Part of a small language model's weights.
Size: width 1024, MLP 4096 squared ReLU.
Each number is 128 + 32 x the weight over its row's rms, rounded and kept within 0 to 255. Layers, rows and columns count from 0. Numbers have three digits each. The size before them is the row's rms in percent of the matrix's.

# layer 6 MLP up, 4096x1024, rms 0.0725, rows 1723-1777, columns 384-511
102:122117114123105125121144180106072144099117080132115158135109097146140134118125157201130096166133163133176082139102075137100089155151156125131132152108160126065144102148151081135155192160117107159125115130090096054125087110111065122076114163152113084180181114147146128112188102107184200131114107084145088093163127107113134128092126122143104070128169137131130081157155141109108089175202
065:104080148157103085112165201101082128095085144101141135105165130131148159128146093174139091161173148093143152158120083179083171121125150111137165138114127168140041142109087121157156148097083090156127108139135190133129129099143090099152140121092186159092135133168110174130113087112127103156123125104120066157134078102141133121210152191110150226115188114106156079092106073129121148122151
067:105137168148185105070178143159115114152135092149076164132181165105178133127076129139091130158116104089142090142170152117190130205096151165140115118087089122103059207095151131123066149192097107147118141129121132161128118107194144133169182150185155122164110202135121078106174137147139102163142098179177171086121095157186119126182116136155172088120106148124126131121099136096152120133067
113:164133115101170173125101137114154131093122172136160128045121148159103147097103105109130168158149117191135127122095165134185090063066126129046164163129136086200032126182140131076152110081119145184101127171096169103120107107121081127065132089145158079153135151062161134120115179150075153117128155162140101157115168148068137125169132164114148122090149102132125148210166073149088154070090
059:157141076152107160099152091107189173135108087086143122160153075116127140107145098079181107093071131109167075141154085136166169149144112141159119112101092133160190087149128125123178099106130142124149129083100162102142073168123124101172113125110152082121119123107123061144209195124103118119102186117101116138161077100114129095135128090141073102156165105191112132106077168143175199122136
109:156048217104156113142091078149104104122127089147110158128155155145077134153189164159084166168126177117134125177110118107114097132072122138160097096164140121076140106172118159128120109144117077180066138149106147154208084151141142123156115098144154116134142139073151107157136090137117106105143186162154124157096137095106132091144140115144160117108084155171087097137139124124135168101108
115:152154162100063151139122163147136089147137114145131147121152136121101112091196135097103129126081099144116150195157126110094192109138127169115127098087120137109104110101151071089110106084132082081115046122119049103119129094199198201066143139135125075131142173137114135138121113102099128087187082054226096108131171134153155105127095078136147126102141124147200071035122131116091119109161
116:130136124132150135163167114149110111148133141134078150091163160123128109116106161143167085109090063147092117101131139168145127126158149176129110089146109191134172121088125122124052107111103115152110135192165133167146176134169122082147084101171113110074111154113088131149085160187096098144177130108073162117184177135111140164180122137117119151127121113186095092125169111127126128100134
103:126097152068121110078131133129117148095127191163131161113139091158118108136125118119101104117096119150135138160147112064106173130102113174135158139166133101156072115123125063107169147162119118146178152181105163069142128110103125123096138113125140098101133087073063148143120159122186110138128182067150082116109167116164102099083091098158168116125107107131144152120110088107135100094070
108:145131145109123139143114133142130135128019145129076145132170137104100092124115106143154058148167135146149186153137131060110096117162157120113083157154136076137128109116088126173056116116143038156132094198166140184100136064151196124151165065055106115123221113197107097106145082147107111128180161087131098155144179059129162167153114137092136126075209095146108113089065127163137080151112
137:081204084114136122101091135186108139141131136071130132122109152088156049158126177138103106105146044096132105123112088089140138110127177146110115102158086104146139136133108145107166112120070098158112049118124131113061097112134183073112091130110138149113140119135149124152141121093170063154085163074118081129142076086155128076087138135155139118158072125186146076158108130100147112104116
100:086149102135105177129110158127142156161104190120163072135116141159132100145135114137156209080128099130069222074133136092134111165096180071136143154151176101060146108155159152118084088147141051180163136098111120134150156099120170177100109151140156100103168107089113083126140064131153130157154192100034220179065094135157105147162138145140123189096097079105185126147189176170137152167043
103:139171130138152171130096150167134118132136092192153084097082091127137072180129153182103152084085144147110130123147107155092140116139176099093092138126208126143102185170100123149168127130116139119107096056088118200117048124136110120138108103110146114106094133164127162170085111105137194197118069082089091168113186122124106051120117164121151133073175109126119095145158164121158133075159
102:108110084138144158119156065152095133131158126146144176099093075161171123131108065195129080185102108092164090162174103131100119147190099115149135162103124124133182113153149135132145115167184080136130114157114067171086131152102131122076132128147140141128115156082169145149137124113115142139097113096123101098087102110132120116136135119140112113144120151131143108175177133112188153143097
112:156142108114130155094067119166169110161151158194165117173091183118179122054119061128133074082069126110120133128055147107160165149129086182123195166121119086158113058093092124167106102145116153089160100128128145126116091096114126143131135137044091135136091127160157133076075091140120115069139106115123135133190078182091162192129074139090137135114142098121136069182100117177100112142121
118:118134088157149214177095205091110164079143177137089086141127063152112127150139130172123165133185109121170155123125125193124148125115174118078123130090129060100116102063121101126160071116148131086188122083153110062163123120188139140164096124101107102141143168123152148092112134138140084145163126060139127083184104153166102075128091130141134152118163099054127184105127110175144098158102
085:167167118141148157104132205170150141173157136174178171154139121113157135181078150094124152180120142103138150097131116149140055171148183142128176080151129064173115107127120139083107072129131067111156081118134090073156094175136110157092160136145152147125136090118091122120203125140128187130110072102136162117105179107147179116160096150158145114133168092150093080107121177068130101133125
023:132130095162153129137082118090097191141168061087181124136215126142152084126104149176151132063135090088089121151137122139122131122132141090159144150104126078143158111105107159150034111146155146143124153072152096158130112090090143205130131186123107106110124094109161162120118151133153132177110161114142168124153094144124121119067072111190092126109166120148131141162158149203087110135094
042:138124124134120148135092112135138108081139078157124109146161120118125076135156108097106145089103140089156170062183170067054169122091100150111105149074138099111150117135109215150141190149071170127123100072079142141065121130128108159064112173136076200140139152100105088141152136126110162095091090139136160132130084090147146107150116119083086142132135111043192180073079132190126141149137
113:133177150058156148187084145137091178088147079108141098116131162111137138146163113130108152129117158108160131150123118145163141129153177133116113149138160167139107159146130144094072079094119113130138117180154182159091048125109070113087065069142173106163125153177161134161139140119166112160140104177132105197158117134150118102084171120099172145075070090174139104137162080057094125095095
110:140144103139147148139141136131132149132152132184194134126110107132133117128080092107109119166097128128158024142068125190207155112121124160156194150116160133160086106131155161132123097120114110152116094086108129134170158117116195107154115109217146123064098103125135099122134163163147128170135106088103132120091180191127114103048142173138135073185148133118049109140138150115197140101108
125:051124050133150110084119178127144110117157078080156155114124119154140139105128076131218141125096118123120102128118148135173136132151141140126162087141086132147162121117092104160109170101096083111097160152089072109085106072130169083137153163154155092118102118128178088132109190152150104103108150163136197125111135114114159090115149114142126144114192092106153188104156131157143133163098
088:130095112109134094100200165118099091127105125119144131157155126120185097114027132140118149093068120172154101194152138158124125146152187108088094136139127088126154150077085138144148094165113207099121136143089182102132105154128144104094134076132191092133126153130168103118146142117090159167146176103177159145129094097129142165154107089144190107149132159160177117121143139162133079101100
114:145130122134124107149081138109097120099119108134103138131153152086084108118115090121115175058113109104089051139120136135113098135097179123117110078126144147123149158143104182123129141134140070121122101140117143166146051154161107151174193110121091081112122112135109132106120107136091158124141189134133167062138113198141092150135154087112156190140185128146153104170144126113155121125159
018:150122110166107105138125083102082185160137163174114122147102166143118162058080112150133198123086121144119173140135148087127112095134118134130107154134102196137117155139125170139145198148189079141125143070137111109187101145110143165081135104160129142140129154115102128136127151056156096173126098099102152063141137095077145112123134150161167153131145124108137200105143146125153070151127
104:142126119079190145143118147129139165163149065129066129145134138186127101167150133115137105140150149126160095111135114097098125150130162153075095137147152116122089171121122170137115082134133150089144136105117111123142135154129091152142169060090131135104102130130130117110109104124097143195144175130130112114077097128164088147140116100155113103076112092207180133172152125156070141202119
109:123166100121127088128147103119144161114120124130087157115122178103079160093084150238112128180063147123157132079103064093158127153120137178068097071080071134093133140096104101092086159166101100159167144155097103175168168171153122150142092127131095152102091112147124097132055112126100159102149158143111209159156099147139087093156135125155108141179149067128141124172130190192181126129092
060:120115160104146121057078090142120138114106145098189162099111138088210117118103181116097129109134160136173161115158154148112117111120122132133049162133153134085121081155193127151131169168178141104096164099119090084103071171118114171151103099130159124180116117135173155129079120085137108127157074085181142162138082109126147194168168091125079096108100117106103101158139137108131110123093
108:103161121161183101088153109084128119104111151118152173129140114168081145064078110120150128127075063064114145107115119123088100164114190114105106121081138129113139147105113101095110144152126169150105097108183138082097132113137108192102164101141196072176157119116132069125106128157118126131185165140190171108146073093077180067141146136123170119164186137100164141166086136050160083126131
043:059047080090077160112129147091088180101134151151121110129177105122135104071075175118120144144175134178119171171113127108160138177106125147131093139155118110122126120109073102156203157104168159169140124181135138119120146140158117089110117100060128115082112159141123119138113095144124146085117219086208144144158102148144131106179097125115173058129212132196118093084158107140158097136180
092:079105169142105062172184131099105098188137143116103172066144056115102123116153061115143187099105137136077115064085081136122185114095159118111157096153103150181156146100131170177126132099092094204128118134084137111147129118205072201149106168124122155140062095138152163139102064092102187159108144129157104132158126093143169092125137150156115127103154128038080115152134116117146077126108
100:161080160131113098152125180169129132147124089115120097149069121160157115170137125069128073189100073071163151093148092172139212077127147145145149199145188106157120188134082152128057172130072145111178171155088111111132167080146133109090132189130126181096086170124174129094138156159166078162154176155129159134137112134188099096120117166101152112108140187143141107143141144121087180182129
048:111098181133134152098127092141126102107116124120090098133099178081159153140168093174070089086148111108140093169077078155178129117066129146188092146119101102099121155187142128099151095117131109080087114083107161104112083088089151177163110126156143141111133178156077087110149098174084092142113060105098129135095120133083136135119130155144135140130145192138166096100111175153147092176128
135:160191178154093100188134136109111184145157130103165114128051119070130117106129104125178138128166153155101150149109158129120160098084126098137204115108091094142107065105160091157116144146099113137122155160142142164082153123138144085152133140112109146102216153125129120107150161144154176098108162141148123108139135070185111121142151131177129152154101151180111139132172154126180120116052
091:161133137123157089066144153216080036085134120120100123106106198030181101149169136144095121160094106108104170118162109116157109144127068114152134093164117076109146144112196127113122154111133123076140111136160147176098170160101120185134096152089097128133130175151135055114135155092118083135104113133158073068138125137152166142106083109145148107171088111095156133093088145170134150106105
113:163079147147103169120140126176091107139132118148141113119124079102131137102093117186083158124143119102115182130095136125130165139126126108133105187122098090153102154105119104122122125102099145080052091121135139196136096141108084131064155121125083067154118172134117110074151152169142098115162169148148075150148164092143122152180166115164143126133103074134131123092183117098135133116094
086:139134049107134174102129127112126172183108172182141096099117071121150144170182103099096110160115115200131124131110146148144136087082108204134103187072083181111110121103107115153110151164145120128137125124120196080130121126107131117084147077081132144207101109114099085170101122117117137150133081164189178110123097136099173157152078153098157121134095071172137065156149137106100162139219
116:141127124177184115100130112097124149108123046107127086125135120157196094068138069128194147148130140115156070155057145110145065075098126093171094117132093077133094137141106159139133142109096116127136162198055192101054114108116164085175132183111133145106172060121150135113149148162109193130132193142109128154103171125074124169176080130163169092164071117109173071095142145195099145218112
124:159124129028079143144076140129114164109070168175100133094104119110090100118093107181152114117140131107080137121107147117119158107191090118175178138094197144126185082141110126094132152155160156138157124079083138134151089125074091108059158185171163118195100124155164221094182146177106134163093103198119132124140130152125051105169128164157124142159144077144131146120153092115106084111110
111:102103148093146112081076135107086104157101125107186121187107063123144133099120162153097160151129037061149134144091128186085175136126159144143121096165162130096141184094112137148159112163115100105139078173199137106128121081088132161151155127101130167122179163155130157035130116237128132154087149176098134122146085152091129090047097100142157127162102143146098107114109047104126122136101
111:072069155136110144134073117102105113109132176102122129133143128137117138139133109125137131074145137146057114111081116101073105106117141094135118138097148125169199145170144156172155122126186118138119069086118134176108107148129135144109176115118134090129118148080209134115104118184137129068102160180126107098173145154141102062194102057154105152111134117103116157114121104129130114144202
013:081099132136105167161222091088149136124090116163137112149083143142156075120100111112146127120159123129153156113160140150110162174146151097078183101113114091098222131143173140132134089136107133107175131050143164147196115130106172158128149137106130182142149085135129166208118122136077182149096099082166085116107104196134073124119117137158161122100123141055199070133106114114116142128092
092:163112141143166135187161100118148150098105170096105123129080123103191103104116124101168123122052105141121096116138113130118143104146168118188080180098135138144091145157146136146090225134124149188128082126108073124072154108095115124125083131119114123086184055150151119105146119159118158131129135154129146088133112115091149099116134086128140136162105147120155175105101144067128129110113
060:140165095130147132160164115192127161079133097096128136160079084104103126138094150183139076143106174135102161145126200082155158137156161171108104107121090131160111141143110091115140104100083163062154089077098123102100085145131152109148136106156175132128140098124172197123121127094121107140163165124133068155130159109059096116173077125176138106124187133171138176134154045160121103171152
102:130153171129140108167137124135197126126133150138143107161132118085086090188076147064073119183170098131148152138166050094167157102109100093111135184134123129157077147164135126026130154108144134158142081125152051092178117102087137144051102166153138091093129120120092176074118182149154129089077124064172106203140145110092117116047093105166128129078151106130065099134078101120098131141056
032:179099141080155112095155134151130104123105144153108120080094138195111108118115114162052155127152095142106118194107157104121091101129181145160137172130168124168097086130127123123131123143094144061129091154178092112070091125091157127162163140145128151101125115080197180134150093157116110167094103147118124080174115130182135119106103122155120173137092075121157176132098135100155133186140
095:138162115135124133134096090112137114148163147165121192120145129140158122120171081134089103122139129090162138142107128121084089147121110114155060151103118163146131171080128109097117158119109159183087120119119166162155121165154146126177103116154148143129071148148123144107128157090146202189095146145121177106126096098101103114113109120134172116101121118142120167126124127110134116123103
099:088140137160109101149116078149121159133099091132140127081158171140134154091190121155173098140111111143096140137176092111098186097108135124090156137098082066170145118092161114166109132127085135139105171164132085150124102166100149120134119124119115087135139149109128129104093089092129136129129148113129099079152141105129181166179114132095100101146102122091120182133115093110155161127124
025:153139097108105033113131142117115104161159153127142138131144148146118087174148144203122118097174125125143090125161143144099175117090091115155128112135169091105148163120178134154083074139121154155166147133162071135111090122149185111096151154176183131137173074204178130077104146132137090125133129112065123143103082094133108139140162124064138102117145148107164101137107104047076122135123
106:137136128104112071142180171128058154155105157114102157134118124111138130134185218160097179102114202093071112115110194151123111174090098134151113128104196155132115172129118137113168112148088084153113128116078040123176148144099137108159083112101158131086144153160158136119151138097148055130141141122083127170125090084083161170112127126094066126095163122123095107081130160168142135142155
032:123167114138162128140137105108089093147128082148119061090109111121119126097078098126096146113156112136108129096153108099155145127074162154097097103126110135138114167104167080138170118073140093155083093159072118093119098137119125140134134149194100134150126135128234176123047118100114191151127167114140143122135100189114092089091125180113098164090163118122140146055152169123158062113086
109:124135149104216144157079117095103163164083131156186116101105123116127101135152183133101151119121080098154174101158196148111088126120156102122177094192176164134142112141135122160136132092111186089129091116159116132113143131083118150119194214112154082077127138193123097129098126175064155139100104100146207080096085136047095126192095084175153086136127111126169151099174091188169158099099
009:109080108119155118134142157155115156157105128135143141129060114072152123164160086120145148148118167111140128142138159146104133233117108157095077121129140140142167115210139149117123099134101088147089114089113185105096116135103170137138148135084123166133127109132116135175116164123139149187109063113093129142118189182109092105125111103120044180163093105143166160182161111172143121107178
106:158066192164121088140160145127120091119148086125132103143089165082147115101168116085080169107145182131155081126170138143138119097095135071132198123120185089128074086111091119137100124121121158110087174104143177169076130134156125204129117086082163129111098118132125117155105156157161169170103143154112124132140119132118171149079136115149077106054141112103153095183110074098123139148158
112:134109089145144194143166168142113111134147125095174162073144066120111147083137152110117103145125144181114147094148143124161179130168169148141063162105117112148126122152136154129207153108061119083094156128077174106146088191104163091065106089133149170089220140110100179118149185132086100080159137143160156169161125118099118160150142128153068175200153143090158110110130075094174144127112
# layer 6 MLP down (transposed), 4096x1024, rms 0.0742, rows 1723-1776, columns 384-511
084:165121163177149145153168149133096096161128113191110129158111112105114067110090068208118126099162159098138145108078119097075094113166118099069131102113115134132106143168066098192164139173126121134139086154128188118124132141132114079121130155116093068063211151131155139164119106154178115109170103085163061128153070124121129102076213060144125139126125132168203178151140146110144134144125
061:099080077197132065115148166126093149139079145108101158141130108091083093118144153140132151122154120184185138116120081159158138113094116067061098119187132195184113101117156133140102168092120154110151139171125139086131190109103111156134090151142135156138144123131107148065128137118121118127140098100143135121099113081105168133161119073136135104192191130184113117107159125176135110111140
064:103134066160091126123115123136122105085093111136143129119145108078137159163133136065168075112133139157127109115135061156122141101139103175075124122148174136132146121127129150095093129109122123085154159166144163030126111145165130088079110136183101172134188134123163113118190134141130183138130141097120210121099072127165197141180123156126125143150110160104164093201087193087171120146089
116:123163171175147160101095137148080143110162115144139100125135150136165086097110126071174154172109129156192151174164179081070175127149150140166066105109105085184141074143109141111059178130112175189146139151088153114087111144185132103122086103030132178110101126108124134152130155142086165113171117147094181103159165145123137155101115112077129137112107093049099197143155121098125095114098
053:108102134111093159125133133127100147186175096180101159098108130184108162186152067108158140134120144137178132193160136131150181174157155178115150184117191142029141134115175138079120141089105054152152123082131101093080173096192169138120079142160131049170083161111146109091150070128059051143182151131146129122162142140141155147144149142140114134161142143170112078191101112111175106144065
102:094140144116102108119131098061133154160121105154126145089145098144127108118079154076167147149093154109099170144109143065154177115106110120153107176125105115110126146104143108092179066120123166137180092083162071079077110158145143078088127125092134142104166170179178124152114114117087094126133114171121096148082112084137107101101142092084148126117137100092087117108157130136081101138089
127:123095153094095203172090129111146147096119183125088170079141099114188115175156049105170057140158167114122203129115157099151198126154082110194149198111107084064126131109177140076131118102119113143116087123164035092203127111114144147136126125113142115150161090149148116132157140125097106138111152124141120135115128199119038110127098125135062141141115088158136117130189136143101127126169
128:161155159070089155114109060149154097129110152137143178123181130158104148142126118142124117129134091164196155071108131139132125183063192137121093126155026106163152136182188096108172141176088083076112136132162120173160129126115194166087135190132168114169118109123082137109116125157102142076182082062177096122188189144124108162109105153149109074190065116143133111146125093147158140130149
107:103100121164113131085122036136116221106099176145106140105156135131120156106112111172102144173116114110195119147142138150088119191133130140142082175125103167137123093177139133097157146156138167168111114178127191127114134145153132119123132112144087147109101136128130057173091123150087196141126103089171112103109132153099111116134076093108162136148189124142135165089161155132156055132103
123:088074124123136146184076092149162090122103135110174090177137138122149142088134115138104115101134118103132151108135160101108145098148098121096127116149096155100169153146101134109113121148116135137137127130130122118171157042123100121113092113134131147159120191131096163172167148145107141147145104059130129127156142152088161112099147111098162129062123165118100138145176111122153079089153
131:128122148148144142136104158084147142156090090190129092142147163161112119119147120107167110086180183151090090188134121106123152183130120091123059117134088156121114115129123179138083147139141099104098117098122145102166137097085096111157112060186052081149131132113071085131107151170135161103150160164147109163133095107125113113138148169181171154182102111122123127162112098120115140133162
107:071035088122093144154159109134094082120139103140048051161120135108094152085187152104160119183113164075178086161141164141099140130167075158097097098143096164122162106138122141131172129196194134092158187150170094140101072116101114120176154084098137090152109158175116089163105103136111114103186093130057094117128090112129123180188129129194095141136134085140110139170064141165204165149164
096:182107108155142154141137169053100123123147119178167094139169121136144096130127081078164145124134102129134124078134097139110105037125140147106210101130146092124143088121128143134089170146152092078088137117092159194100102134094145106070126097166141116128138160082137132088083141124158111113137109127104071108114154131107155153160128156140135118118167138135124155135146106146112138096168
101:199083168102147072119157156073137108114114081188113102165186100121127188107152155163167147188093199087173164174112088103108088080093168099208121150153115148098139116112189134111143087125111100096114111123102103109141122139144142118146118090118132093112116154146142140115132161149166122094141069186107162099125144138210050140174129084106115139111093112139204126163150115105093123140136
109:143168109095157076115121128189187097163145183166133133126115152050121124112158168132131119164096148162085069108112127091136133087124181105070088118080113130145130156159114132122139105107118152043113094178116181119074089099113094129172144128108107091121127176186113166198132133112125062104098128159152123114133113097099118089121093123138110142116095136127183126091124086122062092166121
118:184078114138122134125165148159142090152104170211121154119128103103202087150166124103158119091138137103076079123093148176104117112088163159176136121147043094117143077063078134144151051109093182168076117132146161115138085072171054126124148164113085101118115100179204133141117082146155178150104093166101107173098086144177121150108099103146097140124115093064156121089162179118091099133120
089:104110129091107122128087087095176123142181115158125096150177137119133127084130121112144155121126103146078145086150109122090132094112140074136196187148134105163106143093108176113145154166101130101074154141137194074138172094134089129088099198119117154100135127118174116084175062111165108122158130149209098094144093151113134084175135132131175133108146152180141159169132137160122139116092
022:138175120147084166161113159128110123099130107118114143133137156133105108182067132078131146118149081136114129126094125121103118130139135160145119117156180138101121108168159165116097161158168124136088166149178126121029113100100170139142088154115068102118138166109122149191095147096124109162144109101142157084118136103127134218113125150115162094155136109115075109185148098082205149143110
038:056120142150100100123193125147101098103087126128139099130078111104130131107087146109136119101172154109125118156028146094060105118149097178109164158096148133155067107114176172125079098140127154108183108083099138136139176139067162132097160099145089097144125115111169173127109132137103089044197156118156077150080110091121143159129146152121107105141143172135180100201129065105121142155134
121:160118133110136178149144108195123187133137105128153148126126129112131055145165084196095148190139086130112094115145133076168184073102141133091138141117141159119171157127141187171158091163164108134117129106155148152160146104166153162131123141168114079119147096137108142122153112200035169131089150125155072104145149159179176118136124101071149151131164087147114144159117177157141132097170
113:146116134115153129074160159148073110100152104193166117119172166123127145125127130144143156115110095074156099118148144106119129128159139132125119169183074110130089128177162107092098112124139127096086147189121203113158152102122169199117182180099161191145084100166081135143163090143103179216157139106084099116146145120213102148157136095163154136124113122143133111133136068168094144088125
114:150130084181144128118157116146131117150151118168146166048153127135161102115079091124201119110120103091138174112182149183129100169078158145166126068141138117131099080165129139145115075125107088179134087152141093132143087140124141137137089143082146201133079098162179125141108123087164143108125144111116137094089137160091149124126099094156087156129095111203162138112131103114127137148142
084:096157099138108114127160148144128110136082140110141114113144147159180080126096155185171153124237159107100080079168175150060114119120154137074142105140092122192228175125108145151116149109119098218147138164169165181105099103092140114125115159117100183166139153177123128117119156086134140072110219068142151084139176164103146164107154203111085066123113152183089134156187095142135163111094
132:140153153098069144127118155185149134129144146108145085131110127068216116156144096098147164168146185042124153150050167062125183118099102137069125077151102174064159175135149107156167136075188123144111138155115084078069131160166087186087134105130062085143109099141130153134132169119134111165091119163077158154114145121168105186138138125124107153130111108103174109183154137169140137140149
018:119160110101116078124134130132139100117094087095132149117129178104083097088123089080114121149132087118101074131113080137101164099160123180137164153065096138135088143118140158181163058117125101182119124152158084120083206134109174123142137157138103113125159121163131104120126164160119174163148126156130093144203080107145161111093127109185147138084124107198082135101081120150092130179161
102:104135104171159123063081133092164077126117145168108121141105161170128150144099161152134072083116146150100159156123143113102158133061087145124170091112105046168118179152118229108163097179133139143086083105102118158092111081085120097142146044137170127115164133117192128110114096103076095153121168110150096170149113182109134054150123124102124157144156103103134136146139169124133134114071
109:098140074024081129076113169129159119116160134170095100166162179176119124100099139152171151137082079094151140133095153106166131133153081145107122050110135128108177171150134094172114150108120163126148183150171171193071125151089105168132142167149122184159100172143139132103111101098109220103194115153105099172143139072131172154146062141152182142147017167130128132173066077166110093139089
062:077144191136215122088106148159131099180108064091102068117146157139127086076132111196120055130144105075106132152222131126106166097137206112151094106122102155131144127089138097060195045132121164104105138131075123064127140159093162123151136170152096197164130106132129086125100061120148104144127113066131109167146179118140118099130098084145145142132119140107073118119174147122125175151113
121:130148150087124130112087089102138122087169130131129163079134046066094143102081114152162144157108133126109139097115158124131133116155077134115074173119162098127146070092164150156104113093140124160139159042077136127116139156135134146103134183103172141139044119130136201169175121134138152114182146083137095151108110125152205108130138154118122163128076136144110081115125163135113077170165
042:105121080143106115105124082096145133098143144122134159076129132140131105105144105198179115157137096111176061122135137139106118137176129108157154129152119105140136141147120121105089112137122187151182149148084132063180155159174111149115157172069150130182106107120128084070100108110097166126132190128071122112096119130122102109168112196118126144076053115110114169093121132151132147156089
084:070143165139073131119135112132171174128151162222114105163126127135085115149108107134090099121129155110102140128150117153112176101118132099177077130132132146076119173098131167082124125169173101119220103116078142123122155136134096167119117079096141137104159117131119084159089148180148105099154109131106105139164159101164090156106095162103171101153160141166064098145120141135132128132113
109:145129109142165149118147144146118101093122134144108121120145183169100141127139157164117096091189131134106125180092136099098074164135125083187092134166134169099155147157127116064111173147145143115116089119167112124064137158169147202137146120183139140156104112114138131119129135057159183103111105122165173093066083095078094175136154112121135153119097150158148107167117116105143128157119
045:144135118107119109155140134114136178132140103108108179119126150144158183118123070132107094069105114109155133127131159122143180132123169102142148114224117184185149132164146090078152169100090136207095135085128126113110107137127119150103119138123087129104122117133142099129167123136123123097075090130160088104066101077144162102146208131119166168141077087110135111149111177093107176122110
136:112112113075139125120125052152153138151096084114127152122120132130108103114127162091107084134200134150223131123108138133086151087141138087134149153160193065143112128142118108166154148121163144131129146173080152078089150130175127113078071143049147066166115086144164183098117116139064144120087179144145136147181120094167187104120148139125119127115108136157165159078077124121099129174153
082:133112127130095121096152091126163156149150191100109092090162137146165155132169131098176187066121141051120127150116147138132099132096203140124094102163112137134165130147121120114150085116149093152083185139067098183092110116144102146129148122159130136081150099164101123194122170145152078116169159142114202122112103101183064118152141112103072128134183085121112102117148107117129119156158
118:135132086163143105138082156173110099110113133124130132133187122117114149085159082125118115124085073141180118112107153090215110149153119130187096120131149075154129166124152095191102100114133146166100101168076100142139193131220134162134085163128140134142079155121105152141141127084077146087168073158127171119132178129082146141061181103093072160138088104143141100116145113163177187090185
104:145132130170107111121123146151161108142195106068112174156122097115109106089145086176176105067144087103077120197092129109165111157142120113115139105155130129182164120120120141129126159123112122116133144167160095100135121150142068151136094127137140102175173176147132150102105120047126130120138213160145105106110182122085119103152162135082160130131184095174134129110166101141131096187087
118:082126118126058118120110135080115134200151138130165059188157116134132162145148096116197101084122137149144129168105166100163180100162120129096085151111133122113124077164117094132149142058083066084138152153119193112081072169219112043095070159200154158162139103105105145152178149129108070047092105175044168149143121068111157132148116154080102116168122080134136121104126186115080171134127
125:122122144111068138150187153137141135121184118179030101100119143092103114160132150166173099079143079122193097122135156125097115136114089138095127133123136127133140126150051137113146164112112164129142124078074175133131075105141131040088089114154129136116134204174190089119118156122092150108178062112142145137181182065161130073163162123112142110131126109150113172116156135126109123129104
110:090118150119124143106105162107094106242147107129097126113116140144118143074147184171192160090073123211154185129099162178132146121143095120158062115141162147117161093123100106103138073134086056144109099165103148124092114147116115102160138160086127109128091174095160080121152163124123099127120170220131175133146152116079110155104107072106121109118142189139150149151106147128166097157126
113:203127135141103151112105112156116106099190117132084104142133142160143121104124163112120135106099130089121121083107106117132068134108147126105139185139132105130136138071070103140134136115100145105161150139134194186105088102134111117131081134126144135144127114117087135159132123170139139119090094067045134104131121112114184130167068113106157129100152169114160172123078068142107178077141
010:163057139100126132091187173106172131115145144096125139129147149109108161102060140064099116117097119120094070168134131114088097133126108082112152103136130133110144105190135100118103081145045132107148105191042170124139160142153145132109152139063146140128109093084108157112100141126118160121109051154160163088110111191090127145120117130128091098139136168124209170078115149129104121118119
099:106137190146038162129109133139120125160161136117144088072150157149103100204124150105118167078156104131133141105067079088159151215146110103080165072137138123159155202149103166121187108133175113171107139205159159164119078143114147152138129131102110154071136108136133110185137126099141135070100199061189138111124116127117097168146109146136129093108127137110081123119240094171120091134145
058:121114146136149176140129099101123145191110130108160130115143193168152138100125159104119156101174111103136102180156109181127176164072142131166128100145181149114143152125191122129147098151088150197133174089139155131127141129132098202066135182099127113119105171181122091114145104119076150160126112123107153129079053217228139139163141121089108133090149165087116151118108146093048101083111
097:113132105139096109113107161107090075143124132128233147097085183068128076099083139148155115195181138148129138164155087198118129167208190143085137161135062150169182105122154175111114141151144123186091105129121167106149148129115140144162113155125078154104106156145088095129199141105164130161134095122099107137177110121119116146161109071137142102059131141153072132124107169148181155129164
031:132134131144037136136117141141126156085128127056145120116073146121122100133125061101139161094064123125049149149089120104122135146124158153118172115095118122144070099141133149113122136154145117077130090155121103179108151095084167122100129051151061129061132123159170113133098110145131054141076141159104120097131164120161165116165124092139087064130133111069100130137122070120165131083126
097:154095175116130079121130090095107140091147085103178159189119113152120152118121112172060136109096147098035144151133179132146124061134106164101069146129165052173101065168158162126087113118188177160165131135097107082147120143154126123116172138081111163171102064090169134178089125156130158021127097166122098110115059166081151130145119122113103177172092076173140097147130150076137075169178
102:087189149094150110101133136126137127134084134102100074083124135151047108151126141171132121089112120118147120079153140160096078136108114103113150141125132155172171151149113132126113129186136095068128123165140103094167120150103138172159142084080178124114081115136123160082150180104100160150163110117118129072127147130142129124053077129109148106108165124091103171098193162094137129174113
023:094133113038145128129142103167151088106136135092128160172129148103111144112188135149142128168141143140172084107128122146107115152100119167113127088162096162123121138141138035117108111133177129149080139171197110103110189134153156133095109119155122122125139119091100126123068072159167080129127190132155129145134122136166100118107105149108119185072181088161108103111158158073137159132162
090:104132138128135108074131131063125130212164103109170137129106033128125095103148120161117144105204076183121139185100127123099179077190111092073186097137129081109177125106094122082100119200166064163143159155154098122116075137157154140142130103154085144149072107108158173174146171129098171113145143137132114138154137069120075105175116139136097096102151097108161172124167156137098120141134
030:085123095161041075139146138105159096092090169119154077094090150151131147125123133092113137137095148090136181124094105092113107114133102174071228089118165070087119120088161110140103071221182143146115146119118108100129136102053159064102138116190092172154093136093096100148170127131150162126136173144142154080188175144138117102120133150090134137121123135145100076130118116087079090124084
116:144115119115136134127078124158150125146105113110161162131093118094111162096107083136138165155125075073145136131136122093078208162182136129125088161148145205113140126148121099187129194118170154147112144112148137146176145131153123125171110161121155135115115112166122151135119131147123110111149166141133156112112114160123088163163135199128120098106093124120145088119160084092147132159113
007:112129176109158128091109136157064118131142097105176112082117141128176095190127115171120134099172145087148183101106140183127133099077114245123108172128149120126089092056088159194149162043046080072117114140137022114141191159097092063156150178133106128123175120173143126129074143083101160149155144131097129130124105120139179073124120139101096094099112047151112151181070133161129121157157
098:155147125095133174164159116141075097049161195181150148114100107045135128177149099155119132154133124143174146132095111132169125163166166131127109194074152087085075142178121124179090109108139154127153114128165036123095152092129158118073079092195120113165209138181160114172231191098116110125193092135167130150146150130158174108106105108159119076212145149121103161150171116181102127125159